Part of a small language model's weights.
Size: 11 layers, MLP 1024 GeGLU, vocabulary 7719, 25.5M parameters.
Training: a variant of Muon for these matrices, 542M tokens, 4133 steps.
Each number is 500 + 25 x the weight over its row's rms, rounded and kept within 0 to 999. Layers, rows and columns count from 0. Numbers have three digits each. The size before them is the row's rms in percent of the matrix's.

# layer 7 attention value, 384x384, rms 0.0318, rows 96-172, columns 240-287
101:507529547507493475526514486517493485510527517481494534430475460514530482486483473501461494493465512462505512488503487505525518554500524518500465
099:514495496508502481501501500498488488445479519540545485509479505502476524508492497517495547466513513478480534498474541480481517499474489504500460
094:485543522452523505506494491466497487504492480522561524548482493455509461465480518540520557539509530501519525488531530510477505480511480480545510
103:533485512481489490461501491489531517552512485499470498535501479502529449496473532515473505507489467502491472461518498481512479494526516471465506
100:456472483541460479517505471503513491494541533469516518480507496514482491519461542555493484483524506533511451485502532466492506502515522503523489
081:526494503515467523500530458527506507495519479499523468513480510516533482500479497457506514484504470560511487491481517490528530490510509477492512
097:507520510463473466490486493490512578523517495528481464517497515551522523494530532485526515434480491514463448498516535549495507510493457495503459
087:493466467501521509449446539467476493532511438513498530543489489524518463555518497486491519475500477470513463494498479446493469449538513496465469
109:478541517518473523492490523482554468474483517473543471501522502500509555491491531521503556484473531463540487471466516471503535446491533525516501
100:510484508506501488489490531510511449493506496512498502494485470490518529506510472512506496505497496535469513485489487545531519512513517498491510
106:509495514488465508510538473483464530524531495467504487516576527474477494498530466462479520442479499482504519519517498519549524456492521486529444
103:497498515495444516464505521477501502537533539497516491519479496496460517496511501503499507500494475451462498506502472456496477491485518494508510
102:501523491461486478493526524499529476485465474516488494506467461488475515544507453503491465527482455458479508478486505514506515535490504512476482
109:520515499488506491527537489467508489452548497509485459542460542471508523497485495466478501502479519501473479540513453464542477549508425512517516
097:501512542510480507538514468483550484478482495471496503483512493539479527510537496524463465530489502479461518503529510498513514521463492475493475
103:512498493487520487450529571552507498486506453513478520531523481477530516508510488462508496507473533506509481522492473470556474561487488512496507
103:529510505502485509511505507511489488480502511486482536504468469485480498471462532475489530526533506486473484495532499483491484496473508500528451
100:489445510532522495511542504547501465523524489485475498505535526495563491493489495504465524490505508518477494524468502520548500527490544481556485
099:465529517532479535526517492455496449478529513472507522499486523504491509528455532507481490512530451524472487507509534464450509536485507466483521
101:485519498539527516517517504566497467514507535474491477496509536525508510535527524474478497484514477482523520479527513506513460513539496501488509
099:538517546515486488526512465498514498487491547484506528461470515511488502536507504451543466523492507518540466505477525493526506518518500519475550
105:537483497490523515496495531501500482497506502474512481507527523431473516488479464454493515472520497476538552502509455510515516478455496495486521
090:487508507491515532510511508469497500501523493513460496498503534502512520498493530483470487494531501460514501488516510478480492455492521495527470
106:550495541492484474448533517503486465487476457477509488501556509522499514518511494488488484460485434519514474522502480472516484520469475464457482
097:458478495535466531505544445451458520460493452518482513494442493482451517484503491467543460515523514478467530458491524466483504514485540503520498
102:501535485447517512504421477492532504532454498519493496495526466462483494493488479515522496506476507495523477504482520483487546519483505512460507
093:520501473452505549518513477496519490534453471521551460493471524491510525514490463494502535498497483494521523485499454478505516475536494516510486
106:456481456499455522480488512522449461499507502502530539505473492536519494523484500531485498511532529453487477480518506529433492481541482514570499
096:533459490566470475468502463540514520508491456503525488503518499501483505519472507506512496465524524507488497532486506517502534431469531492472482
102:516481500515509482521482513475511524548522513488529469477566508504519535485515465531446515503544495467477495474500496472506464468473512471484463
092:490513491476476521495533482504517492513492514486491464512467538493496518504488478526453548477471460502469500530520487515487515460518478525494459
099:472456532515512522552475518483469471523542473517533546506467504479540531458536480470521528491497505503493525440486474488535498530532466510531502
100:531496525514469503507537482514493530486484547520521495469489485503481544516505518491523504461498484483531496526497509531492518448501498504528517
101:511474502505490491484451516500480549551533518548492508491531482504525519522494499500499536501482479503504498489509523523471511427490491505529491
100:508521505507529508486443507510545502487471531501528516507495488549513537520518546528514460499509525543543493517460530509462492516477507490439529
101:520515528447534498484461506467479520517516476495518502475515514527516498517481508485492502462500476496505470500509497496476496508508520498469486
100:510500484478490496459486519517507466538501515470512447520527484451536524488480505503495517481470493507482495526494507503521531509524473463470523
107:466461531496489532507473521472476462517505500536531505522495483501501506473486491531501520493530505525490517467534515484445521450510472531534499
100:515495506484481520478472518442510509480417522467513530515554490519499519526538493511508469565448494444479499516522480488517536507492473507493494
100:493502495485500481453425509506527514471522526490498499518436455501480481521469518572514491469532473496497465467484510481483512499506482525468455
096:553478480514463458521524511509469514484468502520499527468536508471508505526453487529473488473480481447474488528522494531481518482459475499478497
096:522532515487521509533496510498481509487453508495560482512503538488533474520534495467499520485518461451543524491484520480495497500486510491507496
094:507524479506513488535490491488501519521535526517522527527481519511528508522493502503498480480487564496535442435495529481505497528497473548457505
096:513544483476533467503527526488481473532517484517458489490515486522475463482563531516480479505495514477491518462510504527531467529463464483472514
091:469511487475513470535554464467544546542530550495499475479536515499509468461526492513501496428490512501491501505501492584520496459517559512489497
097:485504512510505515514497550555512506489458475522501502502498532518487511522495496539526481495491503534489514496510523542549500490518523455464471
097:490521468496458506500501498509474501487473446522470530544493503496498520496512525548543515479503437485461503561515478478480534497515510451530513
098:466508489470549509472459506542495465527451450554475503489508486462530481514518485533476485505487484492499518479473451478534510527507501456505495
096:483536505463521497492488512499469518466508510524471507497528497473469466474478535520484475532474525542525486513514543473499473500480468525551490
105:519478532500495475539516514537518546538501494502522519553534508506507495485475471500505480465487484538523485514522493468522519531519484463481513
099:525511457478547510555503505512494512497510476525522521491505513470488497482527495461511460553535527509493497503505495511501485513470516465524536
097:468473541523508519523527484455514529451535525486502495513509476526512520485477483499511499481505541463501507517515522522521504530529509480535496
098:497512492518510490422535452482491520492477520497501501504489493467460526532479480483513499491468478528519469503502455464494549481545503479465505
093:504499502454498516496466517544514525543485471487505490509497512520562499483531485469507544465472451513492489524459481492528484486520464496494472
107:475487535504477507526513463499519537486460514501469540485495475489442500506472527510556486510525474508513540504478512526523484527478541505485516
098:477482482474474483486525493475530520513499495492500497507512468540487507510472507507508484528486475529528440496468525506514552468538519469509494
100:515481502506480480462464480522493465535488450556473523513501511498515467533518520482523446520536476514484474489495514458499491507520473496486507
101:486462517511501527496553447506515515515485478486512493501414524486500519487487501484503485523516444543485538470537449499492508507509501488488507
102:481468527482504458471557529518503496520540481520500497488491484468489507518493478474490471508472521493506473520518509522513485491510534497518467
098:499534498485456529500553453553526475492497491500505487509492494504500522465502541519492546519485519470462499510500516468516490483470551514491491
101:544457506561484516465466488520488477492496505480511559483484462451467490501486492511510496479551529468522511484497458474499449465476513444489530
101:489480479475529487475478482498547511557492501509496473477487489477493503519534510514479507469513500542496483482490533500475525509518501535475453
100:511447516474521512519515450529498497496470513502485486500483507480505533547522512520489516499510498479544483498492508521507543520523496482497515
102:513509537520517500515517517508499459486502514461507523501508539456498526530518485446513523506510470526472510478471501474461510540508462450463503
102:455491507496471504510481489500501558496495451486496526500529512520518480470528511514502468489509520471557413488526561512510505457468473525520452
095:506496527512506480506495503452544457472499504490529516481456461525477493506493524471510497515498508476526499472478504504505520487510509476525524
102:499482465459526570491475518471471493494492446559479493480515450486461539544490500457517502469492483498479473506496450512490520494530480536525525
092:522508486483493500513487482481505511534508500493499484519529505464508519465538446440495514475529502493514499500525463496519470533490534501521521
102:497528504515512515521518464514549528483509548527523448475491517497489522461538506522487487534498481517500494522513533496512504520488457452472475
101:535527520508480503528528477493493486506472501503580516476437491484473503456472473476506498520492537524499524485492487526477526460510516500477534
098:461494482550520483515497503476476466503525493496496481507530527479504514501516498504458509488483505495496532444503463484490516506492552522529527
100:476503521507506488508506536488496487521483510522546504485538528477536533465493507515510523468485534510503493479470547526465556444478530472516466
104:547518492484524489500492487453489534512480503452541498462545511484423571446531521506507506532511493509503502497523510514484499496443487463490476
090:516482476500504510459522530525532503524471491485498455528490458564522496494495500523512509470473520546534491521512452498474497461515489502408472
092:469494505475517509495487497500512520482486497497482500492496476466456493520487446488486500473503481484476513529508479519511517494476492513492490
103:508457462500482536494535459505481464512459469486523486524480502511462502526484513526473517461502492461456494535502489472487507491536488463493473
101:506511517507513488471487517485532485482459452499544482470469441437474530511525510446507481509457508480517478479481447487520512543506476507519475
# layer 7 attention output (transposed), 384x384, rms 0.0396, rows 96-172, columns 240-287
106:480482519522513511493508490527479498537520509512486518491501487502498528550513516466488509482519499493520534552517458503533497506518550531496522
102:475537505485489459531465472481471504490519505529485520505509511531503533514519497554507497457462519536476531458490510508516512473513555517520498
102:520518498489473456549494516480521493492468502495530524429488497466516465450488498535471522536509504463467486492486516507534526494580486460467522
109:532494521445513509504524530471489470506466514498500541535484524476452473525495508477447544521509531460490513484497515470551500482495543521470505
104:464495547497517542500500485447466526527510489514511509479519496514510488439521487555470499498505509537520469488470550531536469505520492538483481
080:488529516491439505509540470506462473507475506482453509510485521496519513410524543493547498488508501544512504473462509538504490506496512503476501
102:496518528503493502527473519503509484472486489480521459502520488510471480513536501509548485473480487496485515495548483530494517526537533512511488
087:509493505514502519453466482472479503506498533517471486519507470518475480507494473552476484499469511558537547494522495482484468473510534498479455
113:497505469515500493515467511483528478544475532475476480519494509522493498493516525491427535523509511497507532438497495480521516517521524516510504
104:498504525504526480461514543493507414530506515466491553494485490467493502493492504533483550516468463480507484507497487497506486491443505490448526
110:485488501533449456502490510519449511517521518472489492549512500479513491534463500470528517495462508566473512512463495469524494520524477476521475
110:517491532511506545482501523480488478467512525481542510517425524456493507495503523459483497475496492567483492456495472479490503521505502536481521
106:530512509480528523490505536505507470444454474542502471494486513471476502487476492476485478512523487498536504476544458480509495486544477499537487
115:495500514495501480490514499493475505438508487478500517510477492501541458594508527497536495486504468488526522531521515518475510488457487525518462
101:482522502477461502490452458466481465497482495509528521520522485491456503521494512496543500518471474438505539504544491521473495498497518522516519
105:547508472494470493469520512482531523473526488514533490549564462505497514436461448555545451525491479521518458542458512513496521512534513470521484
110:481455470480488507529507475508507515513486517494503514503485472527518514508501490454493448474519506528471505483519525502470518538524481540501467
106:500480485509481453469501549515517523587487501533444510494535491530509515493499475527476471537518507528526474579487504499563530489512476478492472
102:515518512459487484497478528452525491473479502484506496448488513533476495514503499471507461517474514504475494483539528495522476508484477465495522
105:517481490556488541534494511500511554489473518486525521493477504515501470529465519448473501522497498486525503485535517527488445542491441492516490
101:509500499523510468487486468496505476512521499508489500485506487485509508494523511425501490513553460522556501516520499495529491525484512482479520
106:502509494533477502525474483511514496494505493520474489469496485518521520522502496539467497455460481481482521526505480500467499476440515447506499
093:481500498549504512523512533504528494520496542519491425490509517471509541469515517486493481476494518532509495490527468467442520514529542470464495
111:509527516515492498442508501487510516462474520499498475519531504509487475595512514527475489513482485488519512495521493487504457457438489485490475
102:470493483484518513501493537499506537555502460521502477498507549476485512481518474463530452558502508480491502496496514427512530519524490498492506
107:522465497490541486463469505472550472528532474486494477560513505462490472526510465502415486472509520418501529458484504475499480490476521499503520
100:504483496534512529509478517502455544494482527487517514463455519475562502512511532498465533493506504496485525527495440475500482491463539489476503
112:540481496507492518512496497534469496494523515506495462470438505521512489496496521485505477520473493463470484532510476558479519506507500502481487
101:494546499570497463484490506497477527503485536541471498495430552516493499514504511504560538486491535508466504511451523479499505502462513498500493
108:507514499539481483529480481483523524505483523503518501475444499488461487535437524529547500522502511466499471508548477520473449468510532517508498
097:502480525526457506567472526463518508514478536501486519516492510511461491500508545514482508451502454485508498503515476492449542501484515519481462
102:491484520523482489526497496521495511499558498451523563499475513518507537536529525470483530474460501506512549519487479511492495506477502501481527
082:470488475487474500473458512506470496513476506528506435467515541506514521473510513473472508474501500554483486451499458448494523514511507483511493
086:506469494530488537473528532513510487489498550470487484490516530507483494469501498519515509507470485530499461519509484521466495517513463507496512
084:496494504488543491504447501475527490516492487524532513516500488518501491468498473594480501528521535474492511469516516470503474507478488500493541
086:505491502519517545475536496507496468499499543487494504502504476489497503475469548502512481487472505489477480511517486525494521522478537505467500
084:510518501461468513518516532474490484445489529491470509510496542489493482466493496508464511463499508530463439489511512520537506495468513514495492
089:505483491462512499501504517451523526553441516480525503433502467523475452482521517493464539543542519479526499477456503519456531464521511478422492
083:540516483544504484453488516488490476430500514480481470527443481502494530557506507502479537481479497529492502502484488480493500500513507465493489
087:535509521482519527545536515487506471511531475504501478498463544487485502449482498504485565524485524480533483504489497534492458499508580544476547
081:472506497517517468506461478543513517470490527496472455497488484512505483509474480533503492500502489501501484499508483451479494498477560499511487
078:477511503470481461550489472516498564460493487482455480521473511541510529512482549502447472462478546483526516516502451504488465516527494486528493
079:487520513480516473489445471509551476496546536484491481521509502499542473507493519458463523464533493527515526466522528486536450511473522515476512
081:541520494461489497491520515503496500447471455556511457532480504477528494481507461495534494512525443479482491525515512536458533510546464479488456
076:506479500535507476501474482454506494555472524487511484553525514513508526533465506498539534487494500491502485521524507505473502487493478517496518
082:486508494507523456469496523490482486477507488528509546540520467500493462496486507479513487499508504449483543486536489507547504515502447476525479
083:487481493471505497494516504510514479450479488519476510462480479496455514522520512514470495477453505513463479487442470493523533498513500515465491
083:553501489542511500492513462495464471492496501517534492502513495493530540531480474513475531471530507486497512467474468524465503494524485505499526
083:512443480511516523467516492488536498530468485489502498553534511492481499538538496492450482494515481488494472513509500535501533528525459489512497
090:454520483512503506476490502473494559482510529492518540500555446473540526523453457574541526516522516515517500520486498513509512474455533495530528
086:508482497509490465516544468487495500508483509491481519492491531515488489519521498518539530499525493502444485541525483483529510507533472485475470
078:466496488491463477514447539545484497522535536499527506514469439473439486534515544439506527518494518490460472545531501526555496541519518501454476
083:518506496508479480506498523523468467463480514439527479467490515511498484536494549519506545550459525486459529434504459474497489470481488480459520
078:517520497521476474524505513500521523475500533513486467480485498499502463572537541527515532482524520537509530482478511478528536483517533496470467
089:510482500427536488481487474508536506516491511538461484489532573526502491485508461477484460468537549516480471550485553455551495486518494482501503
083:482509514467506521458525508470498499550533528504502549525512501465487475559443515481498534539502478463548521505482527436524499493452507503485474
085:518500504486494559497532511505475490495526505489519488476479526491517499468491452559519504486502545543550509519515531494539473487518544456500467
089:504512533519494471528531526498486473510504493524509522445503533437497506515534540462512542515490501526490492532502484495487452495493465436509525
084:471486523517527487505511529515521510519551531511494486532531526486474472487495511498521502515522522526478478532453517483504486511510509524520452
083:489507483489462488510486507525522526472477472496524505496479503515478508493519496463425517509482521492510513504500506479520518531534496527521528
088:468518508532514514488498501489495484529529486499497537444480508493473533441510478498506497485475527507516491505486490485516482486509474466509516
086:527506540500508481562501479485535503505552501466502507504494526489447497484521493485534542460502505459507484472491481487492495536476530542557533
087:502490475498504469467489556509475502484480482478474509495499503494503498522525502476468530475494527536517496519494490460503496499478420515498529
085:524507507495477542506478481493562528481499503499493502436509495549515508485503496558497446467465513471488485494534505514477456468443496478512499
085:462521518528483479514505500502514501533487523516522476532515531479494488501512471491515495511510514539466514519463539473534494522589521528500508
082:447504511496507483464523512526461476497479488506516552537525494463538519489552476473546556489524521486528523491466511518519453491505510479500528
085:483499469487479538538485509512549443474513488517451489525451549534487468500531482516493467487448511462488524459491480504476510476420527517470508
077:519489492496473476481503485452444493534534474483498478524504469537492495486459460482534472549437461473502509521520467543490497494509473497490523
086:471500511480477498503473488441497525476489493522519529480495513522504499545517529524484520480530504488481514498527523499499509491512493497502520
084:482484488546467478528479485464528487468490517486497531543444522531528487501489518491538506493535487467466504509490500437482503532478497502450486
083:523502533481504508504491545495533524528504523494484471508498495479502566536517516505442524534493484458507525500512483505440493485457442487521508
084:497516476536500454529467497542489536538511532510455501490482500506492475489487474532478527517485538542434489510531507542560487517479501453497522
088:504526459444476519536532454479492510509459495522502494510494493481501506530512489469468498485510492444454495508512498496443513476468486510509501
075:492546529519484532543497486492483475510433546512525545532460502498491542541499527512479538519503488466504500468510520486504483502470549484496538
076:525449510527504471502533522485502521486527478497475507475502526471513508556471463514521518460467488571460490515479451552506498540522495462549474
088:526502503505479519507490535478462534488486486485512482493455483511494489536544528491478472465512534510482524450475487498492514512464520500496480
088:473512478501482473481507458539531495463539479505537489531490525475521508490489478504467517518492498541472526515485533541478490527485495492558488
# layer 7 attention query, 384x384, rms 0.0318, rows 128-191, columns 240-287
118:492494499436512526465493486520463530499511520520477492525516487532492490474457468488451500498488513491523456556517502498500494488475483517523440
089:489478518479535517489515487512474468533522542458458471516511474504459489505473481484489548483482461525508473547542494535527488517505498496466465
092:473500472534469535487512467476515489509504456508526512492503496517499479477484487494503503558523483525549493480497528513491507510475477522467508
096:464488480451490548491515512478505495526449460517516498457541512509525499522530498475478492527529488514502519475465513522495513508539470517493492
094:451508446448519527484519499542512518475457526498485478433474505486483530504476517487499501494492522517501511510488518486496488467509506489476511
094:512484514479526528477504505454517489491462443547505498480536505491524464452532466517439462520499499505510510444523553553505487485509496455516543
096:443485496480487451529534474488511579476489505503517491505535457513504565522496501490484506496510549504520521492453530505502515477513436486522525
096:528507504518476514523500502483517549479473496491520501494465522519535456512535579511519474473487492473505520454559474521488497525496494513485502
086:517493531467486481537496516442484489529455498524489491519493518488472464499527482526478525519539508474495518489477560482515495494530538497521511
096:482516538505455515502466502501457505487494500465495503469474484477482496505493509504505525459499493556522480517514445474511529464532506482483483
099:482486486504504503507485515504507487528524498490504523490517482454480488488471511455491472480481475468479472506515436447499548484509507498523485
090:530480492502501530449462544469501464488489463503545468523501528466481542528478477459482494526493486482454479482440490539477503481463549492512526
102:517471486513544487450524501515516514534514488497477484510513480488533514500528476508487475494515495507497491504482517528489503516483502477493509
093:514520552474468473526533452521490521512549490527504486543544487488491503521491507526510516533484534492479486537492522506518516513487503473487496
106:482492512476486516524466495498478541536472471532514493479524512484531504512522503510533499458515522504512509516490510487511504508514487475526498
097:527514497461521530520503498522499523526478486530502501493493498488469526526458487505521475482530506447511444548455528501475496471492491484531490
098:472507518471462477420531481482465532496484524548500487485508496475525506516520501505454503497534497544503496497472514468524510488485538505569476
102:500475476521512494509507523501505481522510477476500534547516501493485517497479517459488552513502516433500500482499488489550491525466495469568497
096:529459476474521456533494499528508523512513571497496463524494491498488493500507476481508503444527476480490503493518493502499519538496513500522496
103:509510476512535493503500520482513478464528479554493528541584490513511473489461425520473462550500478517532530547513498524534488495557515484522514
109:478479517475503458552475483511498520513524521488502522555480494479472463491499527495430530506512540466498501509459541471506505503525553520499487
113:472486500553489515521499515497522513461456522473521541476462523475552493486516520468520528466533470544510539483492493525531470531468486480492503
107:480502512534517476519503506486495530539507523480472488565516491517496485539475508492480485477494506493524497497472576470518506490506508511497501
109:478524465500519517498474494515506484528516528516490540471507530555497491502492510531502478467531515529513506470488535481538479502493464493496513
106:495490437554496520532524473524491512529549522494451484494514494491490482450467486468503501521450519508504516513508496534530489527501480490497496
109:497500499463494480468492509488418469480499471520469524521510492470521495507511470489504530504501528486502489508512492480545517504500458480504506
107:491470450524505518529474509535524487522501544503485456488471478499506511474493504483505506491508462523491453490509487529492545528542501502499473
105:509479504491488506463514512478535524485493517496503457496488517474483459521500533451487463498508476491555482479458500473468530503505482507498467
106:522479447494501481517512518547541512521479448518498461508493526487497505524523509476470491503521545465447481507529514546486476526531510474508516
103:481509517501505473486496476450477495486525474490493519520461509503513494503468478478548485517501488499492501531479483523476485496527567536520489
106:510457476509488520518489571537482526493518480502498504480478536496576503506482501504494486514481511527502475520460485505538531515548504492452492
105:472501525472476457471495476525500529512548507525487538512518485503488459521541485527516515500479541526505503589532587543524505491488458518510472
090:477519508452488513453509510528462513485512514504458486513526474505473491503495467520524525487476507496504474545519490484511505480452493511501474
078:468475490481534524544496447517482482493507504471502467506487477475523516505544493474472523479473501487512496535520517496495489515552481460535502
079:520496528498516508513495494493538480515504508483482482506518460509486486483469446487501478475496526503492506490541439508534512489501475454486499
090:502510484491502479518536492513507479497465519487494513522492522457485513515497471509518546516497500509530457523483480506483523479536522450447498
082:527533501550469497506461477503516538450482496530474534486507531510504504532526497503527447471497451489502529496491481508447458513495508514488533
085:500538544468519494494518488457502485548503530467504513527488506436465542477484535528523540482483496511477490485525486484505482504478513508474516
103:519526489487506522437442467495517512485528478513488451499526483459509546535483519482522463513464488487479495509493484491473504483451473478480486
089:482513474515450465517489548525491536497477500548486495486465504512473487487517502500479502493499508446462499491469461475510482500475517485477490
093:459474518551527500501480490554453501544518498475496514477545470551471470498484505483489473519473502497510495527509487494542491486524512569542511
099:513476469538474516481502449478503482488487498535508466473460461521489532506454467522487510541463456466510475510512460503455499480498490495494470
097:494515472520508490418501516513465441494532561483477482502487506452470499482461498468513518477480502559530495449514506480501493484499512527464496
092:527457485484475512520523494527503503474468467509502514505519447523496470469495449484498440525492518501524509470490486487471515482533503505491491
093:496478523526472496529498464493504480491494482493510501491505496474532495518543498502497511463498540560476495456494500542477474467557518503503513
094:499502569507503480550499502529489504499503533506488535584508472488510517548499530517506517456492485508462487529504492511505485516496539522493512
098:474526511471515500478490496515561492504505504534532526515512492492506520487534513497524492491505529547524482462540507468551512512519530501507500
103:490480509508523443512478514500504499519533454484514465513491491521502459500514487493470490511507491459485510484521504502524517505550477520491488
101:494474465501490510497483501489511446464490474504480493495506498485489530541484536520522501510506505483508500470514491470491518494497504502508504
098:523530500508500546502501499493470506545512493473532514492517476479510486510511476503510523465496524450499496527520529534496497494466483490507481
106:521537514490496517484516431534535550447514463501518500483485495491504484520466524509495494468500586499478478507444485493497490481515515506492476
098:542486488493527530546511496503501497469487466495527501516502482492456514512507494530472535501530517486515519450474529545479491516539481503488510
102:463543488498488492479520496510506508525503508562515504464537501513492536460495503523514477498484491480490492438463502510478515481529462460516502
088:525494466476478516513522509503514463462523517531521503491481494456483537477501529483535547508520494500524537482512473493501559505545463518492508
111:507497499479522495487512482525526496528521498477487447503523474469483521517479489523478541548523507502541470541503489513502507451520476486464475
107:497534497526520492475499443519477472477500489477489507507482470484513487508490490547495483499490510517511510509484492502473470479465517487491493
108:508502494519509487529497491527521521518479497533498542459473541524542529526509486550510521486463526500491494478502500510479487448459502471521477
105:502494532527522501494509503497492490479496562517496467537496515539506494536477530481500511464488474452529510519529495506484503503466489504518493
106:531513500501517505509508501498498517492493523473445491459495500477536499472480505436506515535499499465492443504544508487495473488475454490471471
103:497501482539495500519482525539484500519511531479492514482529510497539502470478493483481491509517468507516504532497484499501522516503556508512483
109:500479487530484510494494507499475508475506513506507518490466539502518496536511510463530515478511498505463517495511545475514437516476471468538482
108:506492452474457503509484450537533459427528529472494540522482492502490481520466483491500477468493481515474504486519513492514488489517495535570499
098:487473543489527532493515483495536500493534456441504503522537507495505478498555445456497529534488552531491526464520505505517460485465473507475502
099:523474497481535476506504522510522540513506465521502503513492522492514497497458482501532491469510498487481475548506493504525535512479441462536513
# layer 7 attention key, 384x384, rms 0.0317, rows 128-191, columns 240-287
064:515488537491492523491475478527530517523473513494506511491521508465497435482484565545461448494505521503512534485504536524493495484530504504471525
073:501494478454506505473462542483461505481490483499468508482476492535536509492495452466506521474501527510491512473466459491524522476452516479460488
092:532517534519496499503521517493517516511482505554493475455507492463496520502516503511472532492473482425484518491468525537534459537502514515502510
094:487487522498526493457516489502472486514483517490516501494492519496482491507512505474507502435517474508502543518525457527529467487469496506493496
089:505548509503517492542496491448549520515484513518520540495486499483474489489510497518489498500519504486527496504486478538482511532514475501508544
094:477485497526481461527561506492540537465524497512506480481485516486548501512514450517486529513514502496483512491445457521474508527482477495527481
096:491462482517505483493460532465488491487466481491516479529502497489508468561508538510492528499487478511493530510488503509477503484502512484498513
093:506530499532461493473506545463523489520516501461516517490484486495486469515497537515505499488497493524528481451495500493511512496513539487482524
091:491501545506458515521512559503455460524525500536523519498509524492541494504488488524494490516479490467481499448509493510501497517472529495527530
099:528504487534540474510516491524506486495525518491529522507549477484480514480516468484491497542494493478545525463516482452463473479506521504484537
096:509488504503499515523485536473477504475537459516495498486487476541491526527495517522523515485487481480470493478518496519501497491524481518456528
087:494514525499537469498487452505492495497507532502500499529477576528544538503451506517488502450504501515508498515478534528475472499507515533536539
098:513526465502498544521513475453548485517497494452523505470428537482484509447505498517522474483499499499477549506504489511507544459492511493473492
097:492510500490493531544508470516456447512489500518485512508495490534465495552479476494491473460474512479469537509499479515480505492500515458452534
104:504477477520475523455486471522480479492492450462475533519529514477509521522463472455497457495489479520496518479492469499461513527556500474492486
099:457512492493484495512492467504476476528505504508454459499471481507493501495467527505482511486492489477492496493552553513499526513525487493486503
103:526492493512486546513482509458495491513503481516463531485498526482470504510488456537516498474497511512507550471512480501520476524490430515506514
105:554487515502502536479519508517521524523546524505537507505509499478485515528519514534514508542512521492467559526521467495518497482504484487498541
097:531492476508501499503528492499475478480518488465462548521471510492505544496524525483493535543509478515513449519505476469562475506553522472482490
099:473534467493497552502508475480483533529514483467518520499494506459485480504520479515511537485515466478515499420439480489454525474466478494465494
112:526543508523483526485548493510488481480510518518488505463494485505526502519525500490463479520510502497500498474458468505513485474556474501461528
100:462516468481544504482505491469427505480494513510475505499551464515495470496500496487518489535483505495453503519487513478482500470483517500538484
120:470532510456525516506477509514470460507537512479506492544485448500431485495489484496510504558486505476509486510532497433485521519515473493510506
110:494506466465510535437495485482482487537514485504513468534513468483470476489510475456475516495472531502487501495515488523492463509511489499528438
103:531525510493519482476534503452548501453439533479467498521494510490481510490541509502520511519506479492512506527486512487504495536448468442508530
102:461508453514507497491503481499497524517524470488510490485519533523479517533505509494505508472481487492504489512526497541459498531454495506479472
104:534521502504492493480501511493494547479475528486499486516465523478472509515520498489539479482496499504516525508462477511508461540511438492424503
105:503522500461503538532457469497508511488482530478524504479525495474507524497514480474544479484492512505506545509493471531493491480450518474496499
116:509473514479500539491487467520486497500492485486482484536492471514490438494465457513491471498473531545511459526522472461521526491531515538491516
109:488517519498510550497487484496487462545519515529537514522521489519506508509510499477512526494491470511503520500495517439509523486496465486487483
099:509487463489537500505503507488538530475472531498482489515510509507507493501527517544488484504541511506498479488501503535528508521487494482449482
103:532499484487438521465451554476526515525471519523518522507475519531509503547508479470487493496480480482509548504479499504401493453495506525477523
130:497494472440499507506447497515435483504529511506504493527506480524490455501486463472484505510466497477455478543533508476531515481515485524514483
096:480486503444493497497500485533475515549492490468510499542514445531499466547449459493476521506493521530528488544486516518496540507482486483514438
084:475530491486453536505468468467529507494487472515524527446486507532491507487501497471529477529498513503521478494505460493449513481505534486476495
094:495501448492491500505487518529522518480471502513531521474506547502509537506486504484508517489503476504534531487484460507516486499505490475549492
094:480475459487514534487515504490509497491471518562492520483458516499494531543494465490518523545518490493533479520463543524441545493524519487520496
092:482490478464485501501556483524476507436468496527459499559474538488473531526537491483486501514456513484508509518449514532473513487476461512487515
101:511489513481486420491506520509432534519511497496463507473508503497489507487473512529519512484491516531527503481518534531501558441527506453464523
094:534471504483493486531497483490559504459530486475496551481484455501492488480461498473512490464558489485503490498507493500510472475539484535517474
093:549509537498537484515486479501503505526524473513465455533508447441481512495481483524496489537457496537476491534527498462482549467504472491510513
094:519529507541470494499519467477500521469509479511503479490467509494471547501472470501510536511514509484497517496514450522482539538501494491492488
097:485476515525552461520496503513521494509513526484475482520533485535510538457516486506528503527485499513499519504510526505476458525452505515547531
094:471487528440507514493486491519499478490476548492496475479523466481497511497443505489482509496479472479543488534495502493507554464510508535518484
098:498494484485574489506499476467473498561505479469497500533498524443483429504469501488476534547479552504500516522515522509525504504522510513505517
096:464485503507489538519554464534524477538511462477470495460513482473509553496521472505529477488496533512521493428508508523517511485514496501449525
098:493532462530495482484510509478452465503524489486452535540469480497511485524486430507468485492504470479435456487475485483503512561495520525540503
097:525510476483522530488543490498509514563487490498477497499502460452474494508478505525483486489498485482467470485510485502507514439539526494472482
097:501480467530473462483478504521474500506498547489490490482509524487516508492504515515492498457518482515503494484511514489476541480509520482480497
098:520539526500489503509551503520521462453467469460532495518497474501541495502520523527526511501489504478515523531478544477450465474526547468491485
101:494488493517511466517527511465493464521537493534515465460534491513508481486494507496489517511518501510490558523501441483494511515496526536497567
094:530510531544494494515520484490475522519515465503501506510485507532483461496489478487489510461483528485487498516516452539532527491483511467442523
093:522508488470477478488504511542518492495505497491519498482490482475496504493521475536518497474470517509528489508489459482493474535511503454467525
118:477486480484512510496459515513477504494522515465447507505513477506500493495448481508494487472463516489479434560511547499501491495480495535514487
109:465504481542491485466533455427513518451452542534517511489466512485480480478500523541476492476535508484508519488466491510506505488477500455527492
102:475499503513456519543491503472515471532524542516474466503494482496514467465526475509505509498493480538481513485473482531514486488515537506520438
106:494537532527477476539507501500517529550502521451476493523517515547514476495534488418513508524505492488512488525488529496524518511533504500492495
098:542489497489512511483502506493507483498493446477490486501474509468462516510503529504502513540525483521497509511521517468506474502499479497497553
104:483475482504457518522509480464536516470507484477521542543489485453492516524530513530475539442494474487490483512500516507495503550478550495535505
102:539466518498442505466478465488502503471468516483488493513534449501457511524504496509516483502472455531458487496535505515491534490494514484481505
107:480492520513508483456487475505473482540467504517484467494492452537550482526493510535515530502510511540495480501512502495505509529515463496495485
115:480524466528523527501521527464510492508514485514467457477515523523558511477493484525498500468546448517523536481469535521465496538525527515476511
094:506506506513492511542510531525462498495459528481516499492524565500482532495504506487481494547522495464481502506529506475478468484511514467540457
097:484515473487515518500493512484480548496517490461483466524491470535513517494516486476481519476490495477477486479456536491538478451501498495497477